From a checkpoint of a small transformer trained on Wikipedia.
Architecture: LayerNorm before each block, learned positions, biases.
Training: a variant of Muon for these matrices, 443M tokens, 6759 steps.
Each number is 128 + 24 x the weight over the matrix's rms, rounded and kept within 0 to 255. Layers, rows and columns count from 0.

# layer 9 MLP down (transposed), 1216x448, rms 0.0441, rows 351-390, columns 112-167
[[167  83 128 165 143 129  90 118 125 141 165 169  95 132 141 100 117  91 163 183 131 115 137 115 123 132 114 144 132 136 140 147 113 134 149 130 150 110 140 126 144 132 139 137  93 162  81 119 143 159 183 147 129 126 123  88]
 [106 139 106 111 117 161 145 123 176 148 152  98 115 115 130 138  68 148  88 120 160 139 127 149 166 145  89 134  78 170 149 168 158 135 168 121 157 130 135  85  87 114 144 142 126  99 157 115 126 171 152 128 112 117 177 125]
 [103  82 132 152 114 104 124 107 117 128  87 120 105 137 113 114 138 140 114 135 165 132 168 136 140 147 140  98 150 106 117 139 101  93 154 115 149 143  84 103 124 128 101 158 118 147  92 122 134 162 148 143  85 121 144 125]
 [104 114 112 129 118 150 100 151 127 160  92 130 141 100  96 113  90 105 155 126 120 152 125 120  85 138 121 177 143 123 119 135 139 151 136 121 123 115 177 125 112 137 131 128 123 133 102 112  67 138 156 156 145 112 130  93]
 [163 127 126 110 100 131 136 106 127 141 108 119 158 135 198 160 103 116 117 110 146 191 118 150 150 141 117 143 162 131 124 100 149 133 161 116 140 140 139 133 125 113 129 112 114 128 179  93 108 160 147 129 129 132 144 114]
 [155 125 149 144 106 111 109 161 115 101 135 150 133 118 138  81 146 103 104 139  90 124 114 124 115 100 151 141  97 100  83 144 135 123 149 127 145  68 151 118 123 119 123 126 129 119 153  88  95 114 136 124 112 108 126 135]
 [174 158  86  82  98 114 119 115 152 122 146 125 123  91 187  81 139 122 138  93 152 150 105 135 140  94 146 188 106 141 151 140 122 124 136 149 105 159 114 139  85 164 143 158 151 107  97 127 123 159  79 113 147 149 136 126]
 [147 188 107 124 159 110 149 126 155  78  94 145 170 118 137 154 145 103 139 133 155 162  92 114 148 214 125  57 116 140  73 123 111 100 123 181 128 178 118 160  94 124 101 109  89  97 130 149 176 161 156 159 145 132 116 140]
 [166 144 129 154 150 113 135  87 140  97 140 135  91 112 141 133 129 108 165 148 117  91 186 146 118 103 131 155 139  92 160 118 153 139 168 124 130 152 130 178 133 126 125  93 145 133 113 136 139 118 118  92 108 186 119 112]
 [154 105 114 122 109 136 108 113 140 102 151 175 100 122 117  95 127  94 115 113 149 129 142 110 102 148 140 105 147 135 159  82  87 150 133  77 120 158 116 139  94 116 132 144 108 126 132 156 129 146  80 135 101 102 151 139]
 [153 148 101 144 155 159 112 127 155 155 110 141  79 117 158 147 165 118 165 119 138 125 115 133 165 113 147 134 127 124 124 169 114  61 110 139 132 126 111 138 133  97 127 161 110 146 135 111 100 114 145 143 111 144 115 115]
 [152 110 129 125 147 115 135  98  92  90 142 132 163 158 142 102 151 119 149 138 138 148 126 153 113 117 118 166 110 113 100 111 116 136  91 160  81 146 159 153 141 109  75 129 160 128 146 125 161 137 140 127 169 140 123 166]
 [119 114 129 122 118 118  86 127 111 186 134 122  83 133 133  89 107 123 126 169 151 137  94  89 146 152 124 153 135 177  86 187 165  87  98 163 113  97 120 134 133 128 121 172 174 167 123 160 134 148 156 116 133  97 109  85]
 [141 127 141  77  99  99 149 107 152  91 152 144  90 155  95 117 138 124 106 118  90 138 133  94 115 148 136 109 105 105 154 105 135  82 136 118 145 138 129 152 156 132 141 102 108 127 133 116 126 149 140  91 127 120 101 127]
 [ 76 154 122 124 135 104 167 135 125 134 139 155 168 140 148 126  79 110 101 130 122 113 103 112 138 117 129 132 116 147 121 128 129  79 158 133 155 141 121 135 161 103 107 105  99 133 145 147 126  83 132 166 114 130  60 163]
 [116 116 138 136 126 123 133 109 109  70 124 172 102 110 116 165 155 131 133 102 126 118 122 147 127 139  92 108  98 139 141 117 143 154 111 131  91 133 186 120 120 148 143 136 136 135  85 133 119 106 115 114 111 128 127 141]
 [142 118 114 160 129 123 112 130 130 159 143  79 175 132 120 116 145 147 110 134 138  93 112 129 121  99  92 141 144 142 106 113 127  73 103 148 185 122 141 113 124 127 101 167 142 134 122 161 106 131 103 117 105 137 135 154]
 [120 144 109 121 135 119 125 104  90 149 138 154  97 139 146 136 133 126 125 110 122 108 102 101 107 144 170 142 148 195 149 124 128 132 137 106 146 141 111 138 128  71 111 133 115 145 150  77 152 144 163 121 156  98 145 122]
 [114 137 150  59  77 127 124 122 123 121 149  81 111 158 118  89  87 115  77  81 107 122 116 106 132 136 155 134  79 121 122 172 107 139 161 146 115 123 154 139 117 132 107 129 102  62 120  91 132 147 134 126 151 149 117 149]
 [162 130 143 118  94 138 117 119 139 104 122 133 129 165  91  92 126 116 121 148 153 130 153 126 118 121 115 165 170 119 153 146 153 158 115 126 151 114  95 122 171 142 110 126 132 133  94 147 142 112 116 157 103 140 161 132]
 [110 127  74 144 122 124 129 109 160 118 128 146 143 194 163 154  78 121 129  89 171 120 126 208  86 168 152 137 131 114 101 147 128 122 137 124 138 101 149 108 123 114 150 150 146 120  68 105 130 147 163 158 112 115 153 133]
 [160 142 101 132 125 138  77 134 147 134 128 114 127 125 117 125  81 138 138 119 117 122 145 115 163 143  87 136 151 103 125 162 129 151 109 137 145  89 125 129  84 132 125 136 139  98 117 126 118 147 146 141 184 141 134 160]
 [113 165 141 165 155 135 102 151 112 130 132 115 116 164 103 106 156 118  92 115 132 121 149 135 153 131 160 124  89 103 161 138 125 100 135 130 101 116 127 160  82 135 157 107 138 140 116 159 131  90 125 124 133 168 150 166]
 [102 132 138  98 126 108 167  97 202 172 102 106 119 108  89 166 114 108 167 134 165 107 104 174 105 141 134 143 109 140  98 157 117 119 140 176 118 110 134 103 121 109 130 128 151 150 131 127 126 169 130 124 113 129 130 195]
 [139 115 130 109  91 112 131 134 181 127 153 133 119 171  65 148 126 159 142 150 124 125 145 135 114 130 162 163 144 145 125  93 131 121 155 123  80 108 130  99 139 170 139 122 141 174 145 123 181 113 159 151 107 100  60 135]
 [160 101 147 132 137 132 116 143 112 157 134 156  84 112 174 142 132 149  99 101  84 119 145 139 124 160  90 115 135 113  96 127 146 161  73 145 177 106  93 126 143 127 134 130 102 115 108 103 123 176 186 123 138 152 120 146]
 [105  89 152 142 176 155 143 119 130 134 131 100 160 104 174 164  87 116 143 127 134 115 143 136 128 149 160 148  73 104 140 100 149 142 108 105 172 110 153 113  92 111 133 114 134 138 162 125  89 141 112 154 153 150  90 137]
 [143 123 109 109 143 144  90 127 132 125 112  61 114 154 146 130 140 133 139 157 133 154  90 128 166 109 128 120 159 158 121 138 135 132 110 112  99  75 143 130 154 134 157  86 109 141 141 119 131 128 102 161 108 107 129 130]
 [100 129 124 172 148 120 131 111 124 148 131 148 160 129 100 117 149  68  87 117 174 121 121 183 158 109 105 109 111 140 110 121 104 170 103 170 147 136 133 122 144 101 121 136 162 159 131 137 127 159 143 146 130 132 153 145]
 [122 127 129 124 133 108 153 141 133 139  86 101 121 119 129 122 137 109 145 151  73  99 114 147 146  98 155 141 101 135 120 110 102 120 147 161 118 163 139 135 130 105 103 132 120 136 133 142 152 126 151 124  73 151 126 108]
 [119  81 101 104 124  93 116 100 101 173 119  82 161 140 101 107 112 138 111 118 117 130  88 144 125  91 104 103 123 160 125 170 126 151 110 122 122 134 128  98  94 137 167 148 107  62 138 126 136 145 116 163 127 108  76 140]
 [170 129 112 132 110 112 165 126 107 158 155 159  92 107 158 118 128  59 138 109 122 134 106 138 114 115 110 122 173 142 133  90 107 111 134 162 127 151 118 142 143 116 190 145 123 129 112 131  95 112 156 152  98 126 121 148]
 [109 111 133 125 147  99 140 146  70 166 123 147 165 134 129  92  95 128 123 119 148 133 113 101 169 168 128 119 107 144 106  70 157 123 128 119  88 134 130 125 163 143 111 137  76  92 156 156 123 138 116 122 146 128  92 186]
 [109 138 111 169 159 143 105  75 116 150 128 120 159  95 150 112  90 168 127 159 104 119 160 180 142 134 129 158 158 147 105 106 133 197 149  78 100 172 178 143 112 127  95 112 124  97 148 136 154 163  90 130 122 185 202 120]
 [116 177  95 105 145 152 126 124 110 117 108  98 152 104 110 173 153 119 101 164 115 101 117 135  96 193  97 119 123 169 138 128 151 141 106 113 163 137 125 135 137  93 114 126 143 103 115 159 171 104 103 132 106 139 121 153]
 [120 100 122 136 102 131 116 133  80 109 162 159 164 145 125 176 174 123 129 158 152 112 103 123 128 132 155 123 145 126 131 128 132 138 109 138 132 142 137 107 105  99 144 130 141 105 185 155  73 105 123 148 130 138 103 104]
 [128 118 141 108 127 154 150 110  89 141  80 139 171 158 113 127 135 143 125 156 115  83 114 116  80 169 133 172 132 118 124 121 161  89 134 111  94 131 151  95 126 123  95 178 164 146  96 147 150 150 127 129 119 111 130 183]
 [158 106 110 136 111 138 136 132 152 111 143 132 136 141 169 113 118 126 137 107 123 125 130 148 134 150 138 165 132 143 112 151 106 116 127 138 147 186 158 132 115 137 161 115 150 165 168 133 152 125 141 108  94 163 165  93]
 [140 119 117 147 132 158 102 101 124 114 135 118  95 129 115 148  83 132 143 100 152 139 152 123 105 159 124 106 150 112 113 159 120 152  95 129 148 130 141  83 125 133 146  90 125  66 145 138 150 113 133 119 148 151 154 136]
 [140 105 170  90 130  91  95 144 177 102 127 139 117 126  94 146 119  99 168 119 109  84 144 119  99 157 143 117  98 135 146 105 102 173  98  69 124 177 106 154 124 117  93 168  91 150  77 138 117 147 132 141 113 106 181 117]]
# layer 9 MLP gate, 1216x448, rms 0.0745, rows 352-391, columns 112-167
[[106 199 133 145 133 123 122 166 153 163 132 116 125 124 116 127 145 134 100 161 104 167 174 176 137 147 139 124 158 126 127 137 102 145 117 154 127 152 110  71 152 134 167  97 109 169 164 189 116 110 138 101 132 129 148 137]
 [120 125 112 133 151 117 166 138 116 120 138 105 135 121 132 122 116 120  93 143 155 153 148 114 136 106 152 149 124 124 114 142 140 161 112 110 148 157 137 128  72 144 140 130 119 175  97 128 139 106 101 146 100 149 195 139]
 [145 148 170  99 145  87 130 124 107  96 155 126  96 152 142 178 110 131 174 142 111 105  92 150 144 126 111 142 116 130  94  89 124 156 105 147 130 148 115 132  92 148 129 150 112 120 145 127 124 141  84 114 124 151 151 130]
 [123 144 146 106 122 120 162 172 164 146 136  99 126 135 138 128 121 134 158  89 128 144 113 109 144 119 156 145 103 124 108 106  99 100 101 137 130 118  93 140  79 128 119 109 168 108 180 137 186 104 131 155 132 110 118 134]
 [103 151 135 121  70 138  80  89  92 150 166 157 141 132 118 164 154  97 141 154 128 156 123 122 147 148 104 138  67  93 121 140 153 137 101 126 107 164 100 130 139 150 173 148 119 158 144 103 113  91  66 126 102 139 103 130]
 [154  91 113  90 145 136 114 121 136 133  88 137  91 155 103 107  81 130 180  87 167 126 153 125 130 176 162 132 136 110  82 111 103 158 167 119 123 123  89 167 118 133 153 125 121 135 163 113  89 117 128 117 155 124 174  61]
 [159  81 185 116  88 145  52 101 101 212 143 128 131 115 107 117 125 101 161 153 115 130 141 137 100 178 162 117 114 113 118  95 142 119 144 154 108 110 135 135 101 126 132  77 175 170 142 146  73  94 148 158 131 125 144 111]
 [ 93 156 140 158 102 129 154 173 131 146 162 114 148 158 105 122 125 145 139 112 168 138  99 132 112 142 128 113 131 159 185 169 129 104 149 147 142 123 109 123  98 124 136 103 121 133 150 165  95 144 169 163 116  97 102 138]
 [160 149 145  89  74 151 146 104 131 145 103 142 158 113 125 139  73 109 127 134 117 160  96 135 176 164 139 126 130 155  55 161 124 119 109  87 145 135 143 112 142 146 163 168 113 131 119 119 102 119 121 116  98 140 121 120]
 [126 133 141 153  77  89 116 116 127 122 112 105 118 127 141 111 102  70 149 181 116 136 103 101 155 129  82 152  97 123 141 129 107 123 100 110 117 118 125 147  87 117 122 132 128 175 156 112 145 136 118 102 117 103 158 100]
 [121 189 157 159  96 118 107 112 101 110 114  99 163 151  73  96 122 136 146 180 131 123 114 130 126 145 183 115 173 138 113 168 113 126 132  94 149 143 146 101 105 131 163 113 163 148 140 150 110  90 109 120 118 116 117 118]
 [ 84 141 108 108 170 143 152 118 114 146 141 164 140 133 116 125 128 147 125  76 158 124 136 164 121 121 108  63 111 136 111 122 132 140 140 148 131 134 124 109  93 131 134  85 117 143 143 182 129 112 109 127 134 141 177 125]
 [163 163 124  82 124 117 152 150  99 121 129 140  96  70 146 136  95 141 157  87 164 115 116  97 159 155 156 131 155 116 142 155 140 154 141 127  79 129 113 129 155 116  83 112 151 152 133 158 120 121 154 102 136 180 116 130]
 [109  79 122  66 125 156 125 126 114 111 106 134 115 131  98 144 130 125 122 111 139 120  99 133  92 107 129 121 105 143 111 114 128 148 146 145 114 134 164 118 116 111 159 104 145 130  99 157 111 160 129 105 137 121 133 122]
 [135  99 113 102 112  69 143 173 112 120 129  63 141 125 150  71 139 114 141 126 125 141 117 132 135 110 118 149 143 145 147 131 129 142 104 128 103 126  66 162  90 151 101 161 137 104 125 130 114 102 110  96 155 163  99 107]
 [127 140 137 172 119 103 150 137 134  73 124 165  91 144  94 136 155 177 165 115 131 104 148 148 128 150 122 110 138 130 118 120 106 140 103 117 130 111 134 139 124 118 105 146 128 122 122 140 122 171 109  93 113 123 102 178]
 [140 111 133 113 116 139 164 177 157 125  99 130 105 161  90  83 112 102 120  83 132 191 131 110 144 143 101 121 134  89 124 147 137  82 146 145 114  95  83 182 114  92  96 133 166 103 171 162 128 142  99 170 108 108 143 121]
 [141 133 177 103 108 152  88 127 150 130 101 111 144 133 119 120 104 134 102 122 119 151 105  98 151 110 139 143 119 156 147 137 145 109 147 145 114 133 118 106 112 153 182 143 130 140  95 132 106 142 106 162 120 145 132  71]
 [111 104 136 153 124  99 101 124 121 110 118 139 119 128 132 109 177 120 133 125 131 116 160 172 119 107 109 170 113 125 161 146 143 154 157 150 165 110 149  98 118 158 159  66 131 100 128 134 137 112 132 133 127 129 123  81]
 [163 136 113 152 128 126 104 137  78 128 135 156 122 168 117 157 113 120 155 141 127 127 124 200  48 175 176 129 129 108 147  86 144  98 128 134 149 114 132 141  92 119  98 124  83 120 111  89 129 118 115 106 101  92 159 104]
 [182 114 177 106  90 130 157 137 119 138 116 148 146 107 167  80 123 129 113 127 107 152 133 184 119 127 146 139 126 134 126 128 156 112 137 145 136 111 173 119 139 144 136 149 132 166 106 120 139 147 175 149  90 109 124  68]
 [117 134 132 177 164 137 111 141 117 161 147 153 117 129 137 124 160 120 150 161 140 138 115 171 105 115 157 150 116 157 113 160 133 137 107 138 151 133 150 100 132 118 149 101 104 160  83  99 106 126 105 109 122 128 133 146]
 [129 123 103 137 116 146 113  92 148 163 175 132 122 159  50 150 122 150 164 137 178 110 114 123 102 108 145 169 163 112 173 142 137 113 127 120 143  98 121 120 130 143 135  90 189 131 170  65 167 154 128 107 131 107 151 123]
 [121 138 106 144 136 148 110 161 151  99 128 161 122 139 126 149 131 126 160 105 117 112  89 137 130 119 111  87 137 117 108 145 128 114 122 142 132 125 109 112 140 159 119 165  83 124 149 103  80  63 117 130 107 106 107 102]
 [129 132 134 177 127  98 112 141 140 131 164 148  95  96 137 137 133  95 119 111 115 155 102 120 103 147 139 106  93 145  88 117  96  91 108 158 122 138 167 115 136  89  99 139 111 136 113 103 104 110 141 126 164 130 157 127]
 [158 162 150 126 103 126 125 135 122 144 110  90 110 137 143 106 169 125 119 126 136 121 122 123 165  76 142 113 108 135 128 111 124 142 141 118 117 110 131 102 129 120 149  77  53 149  95 141 153 155 108 158 151 119 117 113]
 [127  97 155 104 123 146 113 148 107 155 147  88 124  94 170 111 118 145 146 140 139  89 102 134  94 146 129 120 137 118 107 106 127 106 194 113 131 149 124 144  96 108 155 117 151 146 124 178 104 114 140  84 107  92 113  92]
 [154  82  78  89 152 152 154 111  93 138 119 119  94 121 131 138 125 123 172 117 136 144 112 114  79 111 133 143 161 130  99 114 108 115 119  77 169 112 165 170  84  82 143 108 120 110 128 161  86 111 139 105 126 105 124 119]
 [140  99 139 111  78 122 149 131  86 134 113 125 114 112 131 141 141 165 111 132 148  74 112 115 115 183 151 144 128 120 153 144  73 114 105 120 136  81 143 129 126 128 173 151 126 148 133  59 132 143 140 141 127 146 119  91]
 [124 121  83 128 123 124 137 132  76 128 152 158  94 140  80  92 135 163 144 163 135 122  92 134  88 128 144 145 109 122 121 150 180 140 133 198 105 114 142  98 109 102 146 110 133 147 120 156 139 136  88 106 169 103 101 123]
 [102 144  89 114 127  85 155 164 129  89 102 122 146 124 109 135 106 135 100 149 156 136 144 130 107 145 155 150 147 153 130 106 144 124 126 114 125 131 135 126 158 132 128 127 151 119 135 111 111  99 138 105 140 122 141 146]
 [108 114 162 134 110 116 144 116 158 116 138 147 160 140 101 156 137 164 147 126  89 144 128 104 164 120 100 148 115  99 123 111 144 132 139 142 130 110 110 135 149 173 164 133 161 163 110 129 120 131 133 135  76  78 126 106]
 [ 88 150 108 125 104 108 141 165 128 145 126 127 133 113 135 127 122 128 144  84 122 106  95 118 130 152 124 124 155 105 132 128 119 119 140 143 149 148 117 129 136 112 138 148 151 148 126 182 168 125 119 117 159 149 200 114]
 [114 123 102 145 147 128  99 134 144 124 135 152 146 138 170 152 131 128 158 127 140 125 157  83 112 100 132 155 110 113 142 109 160 126 137 103 115  76 171 126 143 126 184 124 126  80 146 132  84 118 179 140 121 129 169 158]
 [142 140 110  87 133 126 193 154 144 110  68 132 144  90 175  88 168  93 158 105 114 120 140 170  92  98  69 123 162 112 144  92 123 151 142 112 131 103 134 128 119  87 120 118 109 171 141  98  93 128 124 133  98 130 102 139]
 [147 132 107 154 130 141 120 139 131 109  98 134 157 131 117 100 156 173 110 146 108 128 124 144  97 136 105 121 180 140  86 128  95 169 110 102 145 154 145 114  68  98 144  78 145 153 124  73 124 107 105 141 126 127 164 124]
 [115 127 141 130 100 183 135 123 109 166 141 118 128 122 134 143 125 104 111  92 126  99 105 105 117 102 117 125 103 128 163 150 107 155  97 138 170 155  86 148 144  75 135 141 133 144 120 131  92 185 107 139 115 137 128 146]
 [165 151 124 149 125 155 132 134 111 151 147 136 137 103 124 157 151  94 123 177 127  92 117 109  80 150 175 158 152 166 140 125 134  79 145 129  83 144 151 123 137 113 160 117 175 156 129 115 126  61 132 149 162 119 146 106]
 [107 116 117 105 155 127 116 160 154 139 108  87 132  99 149  95 150 117  93 158 119 135 161 153 128 143 127 145 129 127  89 151 129 129 134 158 100 101  87 113 109 151 138 168 166 172 135 136 110 120 147  77 125 126 117 101]
 [ 93 119 138 161 138 125 116 162 109  99 126 164 165 120 109 113 129 126 135 136  98 131 110  90 150 141 140 114 119 160 123  99 161  55 136  85 178  94 123 148 150 120 116 104 124 191 179 138 146 130 154 119 159 126 120 146]]
# layer 9 MLP up, 1216x448, rms 0.0794, rows 352-391, columns 112-167
[[126 122 137 145 103 133 121 137 136 130  73 127 100 121 171 129 119 102 143 154 102 114 133 109  87 162 128 109 140 126 143 121 138 148 149  99 111 150  95 147 167 141 197 127 104 158 130 137 113 161 130 179 113 106 152 138]
 [133 125 161 126  98 128 130 143 102 140 141 150 144 163 120 126  97 139 163 111 118 137 159 136  98 110 173 116 146 136 152 127 167 115 132 130 133 111 111 120 162  97 137 128 100 144  32 139 151 118 138  82 110 118 141 115]
 [145 110  86 163 141 154  89 122  89 131 126 148 139 150 125 130 133  90 140 119 144 137  95 104 127 144 157 133 126 132 155 129  99 170  94 129 161 126 115 141 123 137 131 152 143  96 148 115 120 128 125 159 169 133 110 123]
 [108 117 149  90 124  87 142 134 126 113  89 104 141 120 156 137 162 138 120 125 121 127 147 113 141 127 143 113 152 151 138 121 108 132 100 133  64 134 105 172 124 104  79 151 156 104 133 148 137 121 121 107 147 146 150 129]
 [118 141 141 112 124 156 124 146  96 118  88 173 122 107 191 133 167 165  58  97 153 126 133 131 139 137  94 126 153 128 148 156 128 131 112 134 129  78 130 117  69  70 131 156 148 130 104  77 121 153 161 122 153 143 140 114]
 [137 100  70 122 106 126 134 131 154 165 130 176 110 117 187  83 202 124 144  72 163 122 151 119 102  77 120 108 138  82 121 126 125 205 107  87 146 123 129 119 125 141 128 136 135 134 120 130 102 103 157 100 132 127 140 127]
 [157 148 103 128 130 128 147 136 115  97  98  99 149  92  94 164 184 138 124 110 117 130 104 150 109 103 109 109 109 139 152 177 145 109 108  97 137 162 152 129 133 127 115 162 107 136 101  86 146 175 135 151 133 150  82 170]
 [152  87  71 109 110 109 113  75 127 109  96 149 136 130 117 115 123 144 147 140 190 120 152 150 126 104 134 140 131 127 128  85 134 141 174 147 176 113 150 159 121 117 121 101 171 127 115 113 136  73 110 154 130 134 126 124]
 [130 118 102 124 106 111  90 125 100 114 132 177 135  89  87 132 149  85 179 138 130 152 123 151 143 100 167 154 121 124 126 103 148 118 151  83 116 108 108 115 153 135 162  83 117 171 158 111  97 105 171 111 109 128 159 130]
 [138 124 139 184  68 113 145 137  83 118 106 135 119 146 176 119 117 110  98 114 132 181 112 156 124 119 143 158 113 134 140 119 130 121 103  96 134 153 166 139 132  93 131 116 129 125 119 126 108 146 115 108 115 154 143  44]
 [119 112 147 111 198 109 131 111 154 106 123 111 174 107 155 123 121 107 131 171 159 159 157 124  72 144 126 107 112  94 139 151 143 175 159 190 120 103 124 178 117 100 124 122 129 162  93 161 124  72 145 147 147 117 121 112]
 [103 132 149 121  89 119 127 157 105 138 142 115  93 148 155 137 137 149 146 161  97 122 132 141 132 152  68 158 194 171 131 152 145 147 126 160 140  52 145 123 106 152  84 160 127 120 144 115 171 160 139 131 119 130 159 135]
 [118 145 169 131 130 116  94  69 114 138 104 132 114 122 149 138 105 118 126 141 121 154 102 113 143 101 141 153 129 120 113 130 132 144  93  98 139  84 130 112 131 126 174  81 130 138 104 136 132 118 147 115 132 125 196 120]
 [143 126 135 196 133 163 117 124 138  77 132 119  87 116 134 160 115  99 137  86 117 143 114 205 104 147 145 152 109 162 116 104 103 139 166 150 121 119 126 131 143 134 130 112 139 141 142 104 151 118 141 118 115 127 122 155]
 [146 126 137 162 129 113 119 111 169 132 151 115 116 109 118 110 135 153  87 160 120 101 150 103 116 141 136 136 122 142 141 110 168 134 104 143 112 103 170 149 138 154  95 101 136 191 108 101 146 106 143 156 175 102 165 170]
 [140 116 127 157 109 148  99 151 124 116 130 179 136  70 105 160 121 181 136 127 103 116 120 167  91 130 126 153 135 115 109 118 148 129 125 141 130 129 125 123 150 127 144 118 104  97 157 144 121 151 129 109 137 112 127 129]
 [132 160 137 112 105 158 161 130 143 133 120  97 133 149 144 147 115 120  80 133 122 160 128 167 130 126 157 118 137 114 138  98 136  68  84 105 123 105 146 127  95 131 135 123 146 121 141 131 116 139 148 125 172 162 124  64]
 [181 130 104 113 119 139 103 134 123 128  84 128 159 159 101 116  84 116 120 126 133  88 146 135  93 105 119 165 120 124 135 149 148 116 156  93 154 118 166 172 139 125 188 162 163  95 118 147 100 175 108 147 145 119 105 128]
 [111  83 138 166 117 131 191 118 153 138 145 166 132  88 106 111 129 130 126 103 160 168 123 105 169 103 111 121 197 117 111  76 106 131 171 108 186 139 166 153 115 128 133  97  91 127 120 153 129  80 106 167 122 158  86 139]
 [159 143  63 151 122 131 103 144 104 100  90 151 125  91 173 145 122 157 143  99 180 130 156 128 147 161 149 110 127 132 121 132 147 126 136 137 133 126 126 142 116  98 107 152  75  90  91 136  83 116 117 136 106 127 132  89]
 [151  79  89 104 111 135 156 152 150  79 132 127  89 163 150 129  90 165  95 136 156  96  85 116 129 165 124 153 168 119 116 128 146 143  77 132 155 162 117 117 144 106 133 125  99 151 117 158 123 153 172  82 138 140 107 136]
 [113 115 118 105 118 113  89 126 133 104 160 165 101 131 116 128 130 153 122  97  87 130 136 101 157 112 140 160 126 113 128 122 145 130 142 140 103  94 123 158 184 113 151 177 115 147 120 118 179  95 155 155 170 112 154 138]
 [138 105 127 140 117 161 145 113 150 160 151 166 110 102 114 113 145 175 107  83 166 164 100  98 133 160 110  84 111 178 110 145 101 107 170 114 117 108 137 131  96  90 129 146  96 104 139 103 118 130 130  98 139 106 105  74]
 [ 89 156  69 131 134 136 166 112 125 156 119 148 106 133 138 155 105 139 142 132 158 103 167 101 160 158 110  79 156 140 137 109 128 104 120 118 132  60 126 163  89 104 147 149 106 161 121 122 134 144 140 126 141 125 132 166]
 [122 160 111 177 156  73 127 112 117 133 113 156 138 129 170 134 114 119 115 146 128 194 123 110 122 106 145 134 108 113 128 167 111 138 121 163 129 119  97 130 157 133 164 163 130  81 148 151 130 147 142 151  88 156 158 140]
 [118 154  92 157 144 145 113 146 110 147 119 127 154 115  80 123  71  94 172 142 107  93 170 146 100 158 144 111 102 106 124 123 105 140 131 116 141 140 113 140 158 119 148 116 156 160 137 111  81  98 131 166 126 118 154 143]
 [139 143 149 118 112 115 116 113 121 127 120 131 130 114 105 147 172  87 114 130 149 157 124  69 168 120 116 146 133 177 163 170 166 110 126 136 101 125 125 142 133 152 105 133 104 165 116 133 111 145 126 129 140 110 137 127]
 [141  82 145 105  97 138  84 171 135 138 106 141 115 137 142 116 176 119 140 127 179 116 162 156 168 136 170 123  97 140 119  63 103 169 117 130 111 144 145 155 144 108 174 134 112 176 147 158 124 103 128 141 100  95 103  82]
 [143 147 111  80 134 133 144 126 134 135 127 123 148 118 124 151 143 115 138 124  95 144 147 108 124 140 123 159 100 181 115 143 150 151  81 127 117 102  84  93 108 120 123 122 177 107 133 134  96 138 116 114 142 134 127 112]
 [108 112  96 109 109  83 115 140 131 109 150 108 144 125 135 139 160 161 122 171 141 112 127 165 150 116 145 117 105 122 139 115 140 121 112 143 123  89 137 178 120 129 162  86 135 144 166 153 132 109 104 104 142 137  95  86]
 [101 155 154 136 163  95 120 127 138 151 103 153 119 165 112 137 117 129 112  95 118 133 123 116  85 117 117 119 132 138 158 115 141 145 153 108 118 136 149 147 157 144 169 129 184 131 121 153 101 156 127 127 119 150 133 146]
 [121 169  97 107 143 124 177 162 121 114 156 147 104 113 144  84 118 144 100 133 137 159 169 120 114 103 114 117  90 127 120 162  86 122  99 145 114 111 140 157 113 155 171 165 157 130 133 104 105 130 136  90 119 148 118 100]
 [154 113 125 163 156 139 127 133 138 122 137 148 114 135 122 145 120  85  99 103 121 126 162 130 134 128 109 150 121 132  99 150  92 119 131 136 137 146 139 137 140 104 131 130 151 112 150 139 154 118 154  81 147  81 117 133]
 [101 107 154 154 151 119 132 126 122 108  53 162 152 180 111 130 168  92 138 106 175  81 105 102  70 135 136  97  99 129 117 179 150 155 129 117 182 122 105 142  58 123 108 160 140 140 105 155 134 124  61 144 120  94  86 106]
 [ 87 134 138 136 163 107  55  98 140  96 205 141 126  91 157 157 107 119 123 139  67 125 134 122 129  94 151 120 118 144 169 115 132 166 145 122 169 161 137 110 140 136 123  60 116 131  37 136 135 112 149 123 146  91 185 159]
 [105 120 126 136 198 134 105 108 153 131  87 160 144 141  60 104 133 129 120 136 109 153 115 112 122 107 107 149 140 163 171 129 150 151 125 117 130 124 137 107 127  93 172 127 126 115  97  95 101 135  66 123 117 129  89  87]
 [152 176  84 138 142 127 133 129 133 160 111 126 118 114 126 138 105 113 128 118 175  94 127 134 141 129 166  84 154 101 149  98 118 132 117 124 134 143 115 161  84 174 170 170 119 130 118 133 159 113 120 101  93 104 126 135]
 [126  90 154 131 117 165 125 112 133 146 126  96 115 150 126 120 119 149 182  71 117 139 120 156 128 115 160 157 143 144  96 162 170  97 139 136 137  80 111 123 113  78 101 133  93 102 131  90 181 140 132  51  88 145 162 107]
 [131 148 125 127 160 155 125 112 143 130  85 115 175 150 124 102  97 146 119 108  99 108 146 118 181 110 134 105  62 105  84  92  84 108 128 139 119 134 163 141 116 155 109 136 119  56 143 113  87 125 109 159 154 162  97 162]
 [101 132 103  91 121 142 119 107 113 152 101  96 124 113 121 116 144 103 132 139 159  98 122 131 158 109 116 114 118 111 128 128 133 133 148 127 116 114  79 118 141 145 105 139 132 145  89 131 118 117 177 121 107 113 116 132]]